config = dict(
    d_mlp=1152,
    init='uniform',
    init_std_qkv=0.0442,
    init_std_down=0.00549,
    beta2=0.95,
    lr_head=0.00645,
    seq_len=512,
    dataset='wikipedia_en',
)
Each number is 128 + 32 x the weight over its row's rms, rounded and kept within 0 to 255. Layers, rows and columns count from 0. Numbers have three digits each. The size before them is the row's rms in percent of the matrix's.

# layer 6 MLP up, 1152x320, rms 0.0925, rows 893-979, columns 240-319
083:179127114150094079077133148073153137111120143149131077177200097059090125110089139120183112118119110108091075098127118128062116135118126116102077138132119164136175089146091193078181202151125149125124118105104103130102151195180153111125084144
098:122199133127123153129060246128104137133170162110228152153113104113105087132168161139099181187114134118128083120167148114182112112156133107091155094094163187121169163166154096137081111099081151192139105138082083152166166194179151143139124138
093:147153143154089150082218152117157161113051158082103177131143101164094125143156117154077115076159131098205141156152108112140091097096142140145164157166124101142144096125122143139052119109065197168155120096149104071118127133148108112169175184
098:114197132172148160131102127152130096111123113062089068112133140083121120153142129096114143085187126014120125120111151138092208188059132147124082143150155172114147127112103156135122135142102168119144137151185132146161112084146115099132118178
099:157129143091132168121138141101124187069060123110175155168111174132136079164134158105218122165130125134086094130089090115144105086198146131104126113113146136117197145093073138145134112118140103165143106114119095136108138183114168151098089153
093:134127068139124239093171116097063132101125106081175158080112138096156120110111095117130133128131139091099104154186111112087148139132074144146125052091146142139126107158113148181121116152198193161097069167128103152129141120094128118058149140
100:146122085125132154115185135091162124102121160162161094172149111120142123184095070135137165168121144141114114185135162137152193147130099092083105176108179133119128169101126099163163121124138149128159122132154114195125087077114118131183136096
097:167077152152151111108093176173106102136144142134116176058074142189082134111077141203152110149146199165163129129191068098095182142168155134138128144094113168119153056111144165141106116136094080125153118107094136148162099143121134136142092100
100:147165192155074133099183099110063089105171129136153112122177130133129101089165117165105086077141142130134117099118054130085149129115105109162124082100135136119089135086144126165144139210123099146120097101155169068180137120143164111175149191
099:129185091113106163158102097159109185063117055102064143150156164166147122147144139099158100147158143158086164169148145151107109086147192167104132120129073082118184115111084100105122119136095144119168143088181129077144122153093159146175121114
098:100196110085098081137189099108141126126137101072143147126108075118078142099147109182116129158114118057169133127120107119094098148100159091168167125138104157133101082090153138092094161154091158131155111120087141079092140133175221149108100142
092:153177146133082084092143160159118121063125134166184171113179073139145150157122182107041132118156097098157111121096123069104077128081168159070140093108084100094143085109107152134124179116076106170140133112167094102106087109110093152109150089
105:086124083063104157134166141146170122069071138101107092139132170133072100122107133108133079097102151084083119139186123079144130109108143130147133106205149138109159119087164059109071117135103186155104112156091111162124109108121125138149165084
103:090129148098131129092142144076103137132143121090105112048127099106147152088135143159163057176086116161158141115088137127189105140149120079165119121105132117096150068144178189126103137091162109162113116090182154160167161121119158130087110065
101:149157138048147166126075136096123120105153090087127127124138140128110135131137148142166100062163156105103082121181115162151132154133194136153180104094139125137085132110108117105085139166144124099101149134141114127098172188116103115174143095
103:102104137131133107105141112105131141100118105168083086109138138061145086153111113119177094154154094107110100121120108143077132141081131110130122078057148159118156193132172195107145208151123129058187119058135168170149172093130162197074176192
097:122124097155114105111113141154068128091145178178210102161139150128118087104204145143179107202152095156114093130105171162159080102107098094151076135134147100110126107145163113113131122138113099136087089165099114201137119107169110148157092161
093:168166094154181115160092129192081152125165139105140116121147149119165042151131055136133183128138150133114076159143087150130116180121175142081123095097126155068184162114111150111132188104140166144122088122098111165158090071147070069110160121
099:159117134097122127092108106136099157142123150084126050168094103088113122104136171119174126184101093143079095122101100143132119141149144062151120138155099103140154096131124135153138182150171161112135110133145121193169108051096190125223157098
092:162115063157108132113113127124137145120135163150091137136090165116108125189154127100163179123133105102105098090158059148130100101125165096197123101166069153129120149097124140079149108139156159159165145125143150152132079089101120071113078107
101:142152113171116157116164117144126144138121145153079110166092127097087148203149157168157097109202143115179107105147148109112106201173184127101095161120080131103124136157090106121115115123127120155126076142159216120150171167122135181161079134
106:163140128111127251145135151148131086167068143100126079155128128111143099178162087167124135098076135097156148124109141132034127124128089150138161170132138139083114161177115143105152088206080141154124127096131119098147193121110139138113164090
091:128132105104109172170144162159145122086095129122141134105147127067070122110144116080153116108195088109114071121185083042141114079184210128148082128160097148086095047111080116136061107110164156148163076169088099080147154123126121127160109098
089:163123105086170108114139118116129127117104119143146140155106130115113134125100144188147124155144116116150069136130079149074106149160157083131095063081121113089166083090146113102133094089135084099116170184221132139131112129103127158159115098
102:150131167125103120064176169128080183124150172134135144110137151098147134142132176074169100134137135084138080173156129125170112142143161136103089075135137159078131098134098143099173095105113138201105087109180152162201067145187188148141134104
094:100124175159123115137146172062149177180191088175163093144144109127139153136125113118081105122128137133204130156167058146140147071127109085120127121126107200098097110117175147063143140099031100172186081147107127149127100136168194087069121091
098:128102123136118187157181124126110107139161156141125141093138146139140139134074159118119106147172172176132112140114111154146181116109119151165069166101150114077137151088182112159105130155167172132099101105188160151124086067189114107139078111
104:147190164141115188108146196141110170160185145154186103067114090114133093142183149114127124104090111167117111130164121105109170118131154129075151129159094173089152156113094100148084084155116087238109095125126134094109116198108152108099080118
114:177218117123140159140145183082159151146043129133108141180157120089090154125100108104164125094194154111097092166083139100114128161140134097168095153044118141108088094160205117103107158120066133115124105096109110093162112127118133128170118157
096:153139097156113173119104105071093134202127121095139137112066069111081088155097134168108134168125173132195043149165090075166148125175156123115147126105084181039122109075108131053065191094134143152128121142103064171135171090073120179115120115
102:130201033142108151118135155080138090124138143060188147123143094126134094165131096145156129133121181148165160165102128093064094116161141062115118098125131169143092132075160172091145164146122135187059127139136129070216129039147076118119119152
111:157146127090117121120169122121110096141089175141144117145140107182169127123126108145161150061186143131156106130132104082093177107100115101177186112084127105115167155130191100164111132153185089138121104095157124093176179084169147112130144102
104:088097110108106139112176159164092082167109162108094116132108129143130138159081128200098103126156113071148127153124152083113120167148105089135113093164215150072111129139154115129071136115120126113193097120130116126110155176092093211116129182
095:133143037130162165118138132089063138165064113123057137103127122140155152176073094139072089093176144154164119159129095153113086096072121125125088177143141142048141200136154126106142135141165129161149113056129154119129097140123171131086090144
095:156139132074143070081100148148124111096121155146114138182105172122118148123188142157156117102165131142081117115077148169141110085158137157106141095150126161129059132109112125121115130084099118121066155173134070124163092070135118145165081152
098:178180150108143169119139085061109140084080089154140129144134096184135108174100137126103087069135156124154117153162140106110150153169144096105142165127124161120145065165100108144072104154088117151131167083152202151139089117085176086142037155
099:174127115123140105146149138109097109183096161075170118167153074125165173155131078121156090095182122150117118069178119145115129142186107108108071123138135110088085150120111123177147163180177102106167105152098070078160109137068131151106157111
102:115133128132135164134235145082076115190071106105118104075086105121112133175095164144080109131106124131142065150107122142204161143091077122120148126153065154115099151120129194161143179117169094136143088132117135131167127075155156111132111108
091:145144084118128069126118121169130167126102139105126142173094127145126194117095168187149097107125126112122121103192157085150129134133138162144167133140149111131099161129156163137089129109141093151115205160105145126146171176104099126092129177
107:085154124082154118046128134140069135106144100141132141124136152140091172136153187069152109084159156091184154137130094075134133108127098091097178124146099103128099162141113093171074099168137100104067147127136151137106108134121133137134118120
078:126132123135140127123087091142112095149104153105165123139106156109157106065172129133082115079146109068122191146110077129151113149113160070155123111162118196137101138151165118125102118212138176112170107117132135081123118119133149058147172127
108:162125098191084096043076123130139087131157100133117123127106103174144127119120132129080199109146168138132130094178117146112137119077143153114115165126102138130085074156109091160149094138082112149097101133151101131130103103115146150116141153
096:143076152123095143123163229159170095105062179114142051129116075130149146109120120161120094067074119135103117145122124120082080109130093069174128155121113129118126143186119106083099169146078165122048099126140171082137138106121138101103150161
091:095150135139143157115140150152140136135105104128188152123138152094122114117187042190187122166154104156123093144130076123177091106101149157161084141114156099123134102120153078113079103146160129184068115162096107151091129124102191142106140151
100:086110056132129190087120227104080106166075129128138157139169101127084195119076166145101188125106132119164058120143074105112094123083180095123101087070132076099092140113130142129058145178170192115081114163094160126178123138119124169118146096
107:122198110137146141127160119136133138115094145120113152137117081155149139149160104069087148100163109072148124116125124103123141086115181148191183105120172163155120120151169071128082096099041147191115166120073140116135120191145116143150192099
104:179109141090141155118114125161104173139129159139216100146119104131172101163095101137112112122173097152114134107130148141100155086216138076126163174097164147114113133127097118186168130147141241138131144109111143093154136087176071084165138180
093:152183158123095137178111175139120139169110131128112140081101104167086142162121136144111096149087141104095161156178102153090175171139166114143077227148122186139105138113130153102101127155119152155137062105111153140107085090157079113182142158
104:133153130071101185117116158128138083161121124155135156122124197115145153199099107094163106133150109097097152105125121087090144170108168112172131107134096111024094073093117116084136125130133099154153179135140142145127093181129195156070122159
091:146122165093111119074165114133103112087128163139123107146158130138147101103138127168109096141115086136098193133187145158136147067094159133143137104174092146095111116184099172116176113144130159116166096102119164121107141127152075136140144150
096:169147147097100071156111171159145121124149136133115125118137123178144164090118064141140125138157147077166121148200075141110105124120129166126072119139121140116118101091134146099105147163135133169099091095150160153107133170151176086121108107
103:127169085107091139148140184111116219180103135031131099122107159154091068133098157136112187150172116115122084118098109143134139067160124121092105094135109150095172175163163107095123112108111137167096157099133121159130156176129145117182222087
092:191149127166173130086190109096124118126109117120140122093121130091147141175128153100162157129130138124130126127125149143157153161109139126118132136140117154125050096149124143136092076208065131139158152126081092121210142100097096113134170155
099:115107092073150120133192168140086139124147128082122113171123171118175129145121140154163102100189123148115118135098153110164114167079201132125080110116120093112194146132082091134100180142162096113098100106162086165183145110124151131161158123
094:159133125145111081166095088110114111140125146124191122116162160107161092130154138161083180140191128155043161110129167118112122167131165142122110144162122087136115124111162145129127185137172121127135066080142130163101150155131116086083087130
097:090198143171115095030127129125123097124168077126109146089097121088090138160100181088104136095134144159129112164088108095098129036106163103089140148153097112113101112062083057103037158145105149176119139110172155108140088135119110146114213165
101:132152066173162100112148115185113110081168142108191098137131152107161101134174148179154129142181154145119095151118128107158143086081146168138079098051153168134139175171180173128209095131177131154151143125120082207196158097145127080119097075
106:131118071147095149151171112141127111111134090121168092120158176129176117083025122136141113133172141178173152096139129122143081172120100159147137086175116074117071110127135097157149150157116166193158141068180142077154162141155130107075197154
099:170161068117071233156116155061080122116150129108155115117089132119174123122107096121145153122142140087131182124184099122130171086150159128194155133123201124119126128139151143160153098126161129184165115079145115115099154113071070105135069105
099:154133108108145149130133092142142147088164153116165127084189144130047100152138115057085113041085110122132140179195092151087096147120105172127160109125132138105096161105094121189154085124181156113119113120095110189128193135166179123137141112
103:093158158113150161197116122136086074119093112121114172124129123117171080162132135188153122166101188148163042142169089090059115120129078172069152091154112174145112129106122129161135143095110103142129157114138155134120091139101075167097160102
107:102128124138108149037124128120091154071109136087068135082113107139125085100156153175089177108115155151118096086132150155083108155131157132177056175067109097100113115153145091122121109171167184130092174105121070148119110181052129109181175067
091:169148115109075182074097120144126114131178168086180109183115116124136168165162093129087133115124129106096108132113085159061151147131144105120079153148132149115088096119114155127147122127152111116168089128112120087150199131119128119122100121
097:094163100162113070080123163125095161102130145079068144057136171132088089111129121163242127158095146134134102136197181121109113128158135103094122177133116098095176094089100139174080103114148120154129131095068132077114104136125168162135188050
101:103099144152108132115144130119103138134112154162171144135194110163186129091167111108131082115167128136111166154075143164159130117086085067110174114108108120136105196193117100112139150175140110116143160154101073119138106117111165183134084111
094:152138109179109146113082186096124181175086130092181116089106098114076079069190075040127176129115114164171120127180123165120156100154088071104136175117128176114128198158101154126069096139117157179110093138145147150112075100143133133169186106
104:138115144138148127126158080149122137144133164204186066206123108137164090177161130174139148116172135082124083135160043071150191099112087119168122132152135113132111140133089100125149101100126179149135135131104090152138173147161178127079061175
099:172153102120149137147206160136135126105104181138161149154115152121118127127184132173146096124107130170145068114156163135145122069145144176104127097081076142030112192126182158106172073125115113107134115146086159089120147127125167089104107100
105:130122126055099167136147184134047138113129179157170118114138153125129164146131153157098169093117093130114137091124136126111101112143129100141110115126134216090149112143127076133102158132163084113069088144143070153141160144121085146065165109
100:143166110134083133112160107182091135116110176089141079161097145123093131123171148108126068079119115087088177151111061116153108074159127095133121092118128139092171137152162152200118168189175158083146129086157085147117133101150158138080113135
092:128160163132048101028142141184105113093098148157159081115121162155087086135101127113135102129135093156144151087135095143126137114045145124138133154103103126148115153160098104106078148126097096131118142147201144097065165113093120095110145154
099:140196109079124114066161157120134172164143067157119132135150124123140165114125124156122155097192078119149182129101113118100117145191167071096135174142084111171129094060089124098103158111102119199129152111180067051153088121066172194152177164
105:156147171095129066102195087118107111169132136053101068117171145145109110104127082096170124119139130141111154140122118146115120169123139117117106125168125099121104173087086136105136113165079179125112124080129085091151127052096153166135228120
107:141123128134130182085136120078051114117115159139058123167133151141118079191162124150069133149132174145043066132159100162077187171073148112160126089086158097115139117119135120120168150142146158117179119134136089154143116103105131115142121154
105:090182174151065074121123151157115091129154131100061109091128117194057123057130135205109142129086127120133112110171124120149134092168167161143152170138119143086118071141162111164088129122081097214146100115155126140161158125129116125127108109
097:163111164175149130093150125174127088148118156131154143174141152103103117115152077069130183127180110137162083120171084114117143132173169161158113113115167156120099094094098137182141095119134198156067155143147091162187183103176130108079150074
102:189144138076077120167169132164160148166124115108115129151115135165125146196121082197144065076128162128132154145078158166115135155138154059128072172122128142118141127174141076137131137176109156135095150105157170106177102054138168141170129086
092:142156140125124099150125086083177099132166151177136118150179181036127080151136102138155102163119149129129162134128095184166156145117119124106118127119093161106133190156102053143162078154136146156129119148112178133129075115172151137112097154
096:112126105138128122119137104062132116120134071139107104148120096116160116103157059107113104162125191156125151101100161151167117159088147159138092097123096116131170168143092111124110113162188141144122088122166157167179082151181130080090103140
107:128112059101161068077197110127092095103134090108147117128107074103091138098070114162176106142182185141162132110119159069116160102107165127107131125197160113127073112140182075198119147118127068090200180103164098094148121151191129138149154114
104:109162145125124152068196132113091154161190102047068146113099105158156095109163134130071136064122089139148182091152121115134156140072090095142071139159131159124162159119126135170108092170054078181068061133153142181116136116123127183174121077
103:142108108109144133143197136156114180163153114162205164181105108128133194129104079115112103186131089145198182204127089127090127146127180038113189124110134192115156108092150083122097185127158161135184110075210135090170082125088214154076117124
099:136135069157101145141159098144149151134114150098097147103103139166066144096088096098132132145131085132165143137150145158128146086118087116106150179134104160102124156130103129156172090129191090139185082092153208141097076116184073095093101147
107:128119112132116100123123182118080107105087164150161125114087152094113070048153116054154163156216136110142179098103126114188123141103107110203136079116158094117158151088205117103125102101096128138118092134152073168154112108124163159152133142
095:116127158156111132068104179187131142193141160124170071148110126168084156159142143131123126125154102135095098070139144133154092173072079135174175126157163119092179113099113115195091100146131136139109104166065109142074150082126144089065140142
083:116138062113132159122139093138096095105147092171147155092069084086141106125147078106146129179122135104122138181148086156089169125140141079117166118087058173143112197076117129112153136159152161108137178099169104130134141129129128115161131094
103:120128110157106092065163154182135153153104098096074152081132094106086202110093177078104119093109165122135119079116135158128129150072141147167130136135080126123155113116108035138105125141192153121144083136129094117079134093133156139185115098
# layer 6 MLP down (transposed), 1152x320, rms 0.0643, rows 893-978, columns 240-319
086:149162181138135204170132153129068096125132128121130125068088149208148101185124125140117199180120158122114170122057043074094183117133128133117133146098117102087127151101160137149133102193182130135137127115136136091105151069107126135138044060
095:124110143113112124110083112109093117167100085141149114146189131142071120155098159068157166113160147165125154110119198085113085148125089153129133093146089093107155113096125189180100153134124146093145127151113170087166118132106123127117131207
095:123141156140107172145135125099113110146132160101146119093106137134137137121096183184141075090089144143130128105096100126168168147191129081155131202129125081084175074138120150096098088126124108161117169099160065131119164133168136096153142096
101:128112144086159141145159062117130162147148134056101119145082124143174088189132129059161130125130122148124094108085110155128115154153104149090198106119159161135138107138077129107147116153053131092150117112168104189153130130132106168115167116
100:084118075157150138128105135120124126145099138104152095117093109120119088120105050160097128154162134138122162136164170229148123121167126159116151094158072068172086088173125177100135124095124135092131138150159181123128153110123099106143068144
095:105070145135135044104141162119197129111111148222133110171082079147114156144076114092173103173147105067122114107089134138133155144093160133107118196140098129150115124081115134127155174176101090129178140126118166129149109076169174095119104031
098:088083191058169133117116089158086130094115181089155109055134109112143160108125197180073180127104083125202159092086076091138155125115141125168124107114150092110117116099093114155108132123110186096126114083152099179158079175166144158113153124
093:133089100073125150160169110126159123139135111126114165120134114135094111196207136105113135174108203116158091123131118122148124107113110165108098115105094148170143103150121131151099133093149113139159211140156139120089100137129113139208154115
112:205120098116115101121148130125099108141111112102111162116154117067142155127140131143175122095156132151145070129129177156145127154113181130156107158179096160154122146190134123117090188118171135129162102102098076136144122135132122134078120105
091:151091151175158101094155095119123165158124115093151159127122145150109158157138180142094111167104137117110098112124082121177133178080165133114144123128145137140089095100143168158107167127142122108111109155166133178083154111128079102181138133
100:048112115171045161119182197121130140113135144115096153115103145127193153161113123159159115142085138174160124090119147178147085190160157125087030152096114124145176105144156122145126150142188113157128112099153177177083158146086172161085115145
092:081096160175186127128099115103101116136144132179106120130125147139069099136142134174149125110066159157093119180155119163146186145129077181153121148156090175138090148112174077140121085051156133143139098128171171097123137120117129115138131114
104:165106143100150100125096106155070180191146160152177155168088157063157165117124153060118169127122082152131126109105103090033156103112087091148201175123099081165100135103111111085060113068111115138116129149128113099160149124148117128096098151
099:195129121153135131168123201159128104150080108128086128153112209135179089111120118138122149126140170146134127160150151142085075068043117167181110133127136134147165169119119126106179137133103098118156174197136096162130081127155167138132125126
091:085150148153103155159112057124094078146165142125122071110096140113136130063096113171141158179123113122082074149081148150086071120136144185107105094194104129248147163161083093093121163151184111143135098155112090099142140149109156070174114143
105:143135146128127153134139145109134097120115141157161125105084124125109108109136088158105100132126148130157153122124156112204220132158138126123118189123118126175101105190138124156079108125093107169062156176129077130137088148094114095194133146
094:154189091172107149089155110149198139169099119127142113107051118156122144231101119135122116071092157131189132090121213108123127157156162158145041168164097105130147100129114172146123136102101059065157115147168098133082114101138139126102118088
094:127107178102144110111137177135120128179084132127141119147136101160143127123099125166043181099131064106153106091101108126094143123078081148161077114106145067131098139175139127215119107089105127057107076133148142099102160177127109168186108178
097:207110027125110198081094146110134118086148194143078129128152169137145164145169112155129129106057125122069162079107091107119119159124041101112138110156106156168097116140104089153159131139127127097105101077075116061152152132107149161107146070
099:074126144207169159148150121114166123135113159146171114131161175139115144104165169145135143152134100153127139121083165161186076122161060131109132205096112121109165147201124123155138171160118120053113092110168151174123133126148100154078138130
096:137101180064163090096144119134064114160127128150159155073090143129154172183164131099135109174153095144194199129153148117116142038113151130142180102172070155146158142107142122104055104087112093101100190137086044191105146177121175132121138113
095:156189120084203111154171094145153114110119122073184191141141166124106136143121063161132121152125115147110162138097108135132134154108127158102044148120157106148140142145159149148165149157148117146106130146101182096156134123131140145128123133
090:161141132147163057137089120136102127127157183184181183175141137159182126157105152091127105085097133134171121105091153171124125143147086084086135162122142090198127065143162117125181152113072099048107124086162065127169115171142113123114076159
095:199153100159082124107151109136150137127163162117142152078067161116094144152115127088126157108113174072154117125134116115140161117111163105103172084166161142106170201203088156147061112109101114118118103158101111110146175111086160119061151171
099:124193118122107141106126113163087145137117161100114129158129150122146169199189157161156159092152120142107108171111169067107095171102076154109132135128142169148180102135085132155126188122153162077114079159131164087017169216112135107188126168
099:169162078095119106111109164141107096077115163029145157112128093115128124144142124173159153076095111104078127191167223155122139150149143132174137087102143117156114143192088098153106112150062160136108152143150107155211139154110114131165109136
105:131113136146159146118098183168147179128161114157142187197121146164193102138086082068084116075148166125094169143137118117091090131055085094182145134131181163112078122110134075163139075097139103165101116133146159149148179102150120133091152113
098:125065120150166131113086166138126126118089141079176109150135133108118112118082114104118098177130148140075133180131139130184137073183132111115141124145110172137125065101166121079100149131112144095132154153113090112149130162153180083112125137
099:086116118111128127178101146125121090144175127193097143137125109116122043103179087136101097220166132171123140163140081183144100126165066162129155105162105104117091145153113129145137150146182141159094139172163155129146126183127145140033118173
100:106080147164116095117187048141144096113133120150129061137204155177150137126165089136114144136210095076158125145080154152072129120088175127138067099124126114142096120153093138203164121111106140128121159101151170116094131105112113129139145099
101:119160087087120132102122103111125155120147161138091134108155173155123154148145120085120160095171085131086088131162149185192072096176070090125137157044100109088102125157092106135055104149097128076133107129076120163142173179177146126134098139
104:104101110124089132144111185098120133146155128106141125140196113116112192126112058160186145081138135154151128135105089103164145149127117135097200096168100172107164121102117042145138104100121206135088170156171147162143108112112178117107155167
104:078067074150175112175104089133128074182087171172112152087119086127077180096123051136133101072114089171159124113100150121045166165071178132216168072151052091151155127108096124169118063130107141146135097100082124084131130111156101112107077121
104:173099055117127151069141090087058062109101194042129102115169119141124135143118146114194080136057096120093151164156144120160172144140066164153091130105167134107100116134049132179116136149119147125183126130088160105166090069180089101127176067
092:116090098168105198121158168141100104197129119111134127094125116120119111151044127127105078070113119136147138151146092093092119167127089090131126144122166163106182126178155117181198151158146104096098090104153159127116132086182127134081122145
094:112125157137129084142157077186117135077194060120132144156104120043166126167131127098082134142117164171110177103102109120119145161119153168140146105127168127142041182125105190123194153139144158070118092137138127073091138112129063147147192168
105:157196154160085169147103095111129152093093152151106142159152118151142117064112134179104109088159123120114145110123176149125076120137116116088127150102112118089183118151135105154112156209115098099158077105109096168118105147147078113070122152
102:080092112121107090079126114112126097096088088127123111159114167057148113177129087131127139128169085102143148118103131093111076180077147097179134115100164101096107132154063103160174091117140149130142105172160119170109103170119037153176177094
089:136132126199163089054136109098078143091113121161139113089131114122134121145061111094125151157120099125109153146162122069156128077122124110123164079121156111021199127145124078117135123182152166123090093113082178149144175140151184137115157080
095:152147168144130129193140073159087083134157173105183077142093113104153138114101113133063114167153123132106150084081137196158068137143177128143132145189144155170160127180110149112169115106178119102154133146123105120164160105139180117110153190
081:100117138093168095095134151097148132127156063166096140111111119129153162189126132091148044154123124173118148128167134081132149118088104136143104138090125158115127140160155111161145135082110086084132089155149111136128107102165130149140117056
107:121075099133142118135174100196124154122070110130121123179155117101064098108171160122132090145159098084130106128076104127101106112161126160073095105125147125121128122117090107108165113121104149174151166075150169123121164151169104143158160132
105:163156081138171172131119098103134135116147054120147079142099169139133122139173183132121154152218142100106163136130100149175162161082147116114140151125081109137101134126121111185169073137112148047188137088153092111120120116140139102145111106
088:103141110108122159094101181045166138103166071077101123148061108144105122096076122131134129094107151169121100025127177108091139163163091110141123162127174111128174056169091101133149127147107123124145113112109157160130120110216177122169089116
104:086155121143030096118115108100140113117183129116108146134144091077172154125147132158136166132085126142101060124100129149124127125156167096146187162134108101141108143193163126140134161144117113100134101090129100097088102148099111169145125118
105:110089067120116114133137100133148150074103111154145134092198108103113151097112147200092160150119141095129115148114087091069132112177107182152127128143140116164112133138114101130156067111145130166103121082118133218141096148121121106107115154
100:132126154127187084136173109094139132074157112130140140154104158112189137157101172116118141113135160181132203138127117081116105091094222197121086217112151148143164119160116123152164245104072106095111124138168085173092101119118160145093119101
095:142100082162147068182103165137154140165166138164113155154099169147137141128169070083111115155133150127203125140096107103141095114139122071121147055129100163164099153099121113153149112102136111145149074039153149147172132167074148097222123132
108:091147153139127164131078115148077138131120158129141130132115102151149160094139113134148112180075187199097133144144127183154156164185129119096132119133088104123177090144126099147085097103090112139188151189113131132080136063127125134144115162
093:170106156111155107127131151118100103136163030135140152125122140101100110112140086091187053134113136151147086156103146130171112150130103054123087128081143134082158141162128118109076125120107134113064095166146112117165109085137168117196106115
101:125115158101182140093110148102102145135146112135125168144136159130157136142136149130106123159163139147122135079154167131038094135084168114112142037066169137124170158131094090121071098100157100137182147202075117175111120140119099144142080123
112:096112094140136095107125087175101077082138132160128125158143133167195221152166154128080080104106103131154139147085122115148133187081128143101204136142150092085103098214203105141088190092122097132109145169120059124154140090090066143113126117
090:111080167089070146123139144138131091110139156185100179166143155158141129117117100144131151107082190169123137137096151143144149089159150140128150111089121102116115153116090072156174136127129104129097123144165185119160119158144175116122115089
096:137178157109099126150147115145158202129209070146115120088105135111147119119143106129168109126143105137097089124178131118111125128162107138103056181147105167160140164147094068098142098114186076085131124139107149115097112144089058131056044123
090:143162116143157135143195153140105110126172104149117093122135135101121186106112134105123130173147077118211080093101067114105121063172114161138116088147110175186151083137119137123174099139150135096129126113091121105155141056174152120169138150
093:116112079132085124194098081071131174105056127103104121161141160169119117112095107121183157166136111114161125084148146089152112152138171145083108119184195114146171135104084162147159141164080079170197187111143116138127156112116102135118151116
099:111142180117077142081123161116096174166123148060120145074113105155134173182088118094115132052117168103121126113189146103149131135175124150133186135159143159133187110092094159176135118148083176131142098150134139070079095151127122136080098153
106:118105065148164128150152145118183154107049128184128114149098118134139114171126117142138111145140138048105123154099107145146109127153082084117161152116121116052093100148087164080071140177140108097101136116179119151125125212134154156101098157
101:112120141163132178070090088125148102149114112157170140118128119081070084121119136152134141113157136133130154156114119088177153219138081147099101172084132111170130073121147059136103072106087160121159089126080180098123141111161095140133170100
098:129113141120142148085153134101165087140168080126101156164145162090126104123079131105155086111194079171120093131098178092134150029113135137153159115157133131122145151103174092089104161161152054145124157155182134111127085110136111127123127096
096:180093121078117090096129138140095166145117118090154072157111117156105117147125111128081095101205089112184149122097120157136095091077152111190095154126135063141152087140199140076138130142134152122124086175103100197136147087120147154171137176
105:134148118171078208047115150104120128162093084098105228175128186077126156095153115121125167151159085155102090118107116133158119103149180127147135081132128123154164089139047138131098175138158079078086092141199116133119140082126122148099086098
094:090095133099122133067150088100161059127129197134131129055117176143096111110132142150123138128137134178087104078104175161146098104124092177145182142080168186112145142123128107133085162144136120097086102156074144124106108125082080121159130085
096:224168170147133121116192113177140116167124112122166108138170078112098161124086137137081113125128094068138144157136125131188089129106088079060131128159194113161105112075180167080106085161118147158122122064140120196149139082094138071099106126
090:166091138143208159131073107150168124141077144102160086109098161061072133170066141149118154177064153100111107080174107104017125110177160175139090151131139141122137094076165113103118103130119144063128116103155133129108147098071141095161127117
098:124139161154094136135135117136115115122140112158108113135120137116167133176154173101185130099101118096087084096106121112114071178079142094191146144170100105141158154121200121154190119124142149094112182105134104108188106132114136144095103130
100:119133137152107113159122133149127149098135124141142156108120136148074102142151072158154184045141109123081128059100144139097118140161131144112099120097143141101137089137121089105129097160106060112073113072114110128085151141101117116138154114
106:135096156128158145126073170114090127131072068162092122094180134185078215142111095116117156129169138145101173111075083075162126210129144210100164159092191167162138100135083149121134104201178155129101086154097088112136140114097177123133154060
113:154155185128059117189143101116173092116146151141163098084093124118152144112130161105135100108099100211133156145182130123139203151066104155125161115120189116154073112158104100157130089101096096111099130204098104147110117100077117190092118179
101:155073136152154114124126134120128146104132141117107146104184101116141173136116087118113119161145151172090086172136099126114189133115154118124073137065149123057097113119127140164105094084130111191145132140104135151170121125150134148156087108
098:148137159108138110146082138124153146122132121120148121163101142084127190071134134193105124125105150092124135187157147116100181100156197132138145178142155102154101073054070166166163141149125128085190111105101096136129124114089087119085110165
087:105091130164146146071161128116121155035125119126097081107132092186163149087094159142120134184158114142104117185110102115176121121131100129138140124114124125255147127114143101186164127181178184087119128135140117152131111112146126149133149133
105:106136148184114164112157102195136103125106168158147142197119141118146122042103103143116164125129162105048101098124105126112080120101125146105155135175152108156128092102132121156182111110124120126142099114093155104120097087093120088124103123
105:119122162115085136173124136112108212088109118153138103156138105098174231144079109168074150115134076119156078101143178133081082084126089102141096150074116134131084083112124172125059109106097105136103124131086149103103143128108078169123143136
111:092178136105181123182136080089065174088132115134152140139108159110147059170122190075172098154116134136119135096115121118095103120093187149118122073137076142126114069113135077128128124135173122140113142126112099166074160093162058131098178069
100:156104129064122165156148141112119157059173167109083101191120126153161150169118168156139149115140106149101146147157179148100119101088070113116077092189133122126117122112154132119105156133187124138160090124099135098123127119116068079128112089
095:080150175143107129109093132155116106136099109081092186106121134160176129118125180172123065135116195126124179174193072133149168164073095128134162140075157163125111155134122159169161118087074127107154059076088117156168075113158084156115129137
087:137162180100129104068092136089146148112123083128133114150094108124173109136113138165113143173148112158153096150113123131096126232118074099134138092089142051155093081141133144113108167045139139108132188114116140145090090134078181115109156111
100:165091178170108125138097111144085151138149164129156137112132080123124143098164127104105141114141127074115128156128138124106129171143087152083133119095160182135117138147099147107179111121111167083148239156140141100098138139102136111140173116
103:122185102130125209158130145104124117171159142095128039129142184077134121121108144145099125131136152151060094107153163089156083113128075100148155128141079095165179159170060149061133087105198091096116108140110105174168126142149118139082092221
103:075128115145111137140181148133191081141126167153115138142065096142055101131105114147122101204173093134055117137111164094127223121164066133073090114106084074149105113147161172093158130131135178113129126136101108140162116135137154095075154062
108:138196131170102155109141161083136140086142093137167157127135124099123135122113099130112138136128154133072098126093106149202144068151085127052186091129138144146071112164147137128083136112130108082079080176153116104108146157081117135148140133
102:129162123138129128154140155182130145176179121100147108114158086098163106134177091203159062122122107194090141076107166061146127164113143111145083161156198155119156163187086115098097130162091136110095147122140095075112156150097179168197101079
100:078175153110097080144193142113171124138143092140068187121109095144135148161076089164088154116099097053166108113151122117086121081113097137221150165152186127155080146136118152134121137142086125123154105065137076113123113105092161180099180119
093:151122047099144110185133115124123080051138098136061158160184149143122077087138107167149128136064198139144132188157145157152181108171164123146114161152122179195103087158189159097166129125116094114101149097137129123129087097128110119171106111
085:177137136130164141149183158092106128160148110100108165102155120143136101126133142167140115102075127221099148132127132135101132158127126078130078124177121112255096050105193160074153157025138055144126097131132137112076122084118077122092140110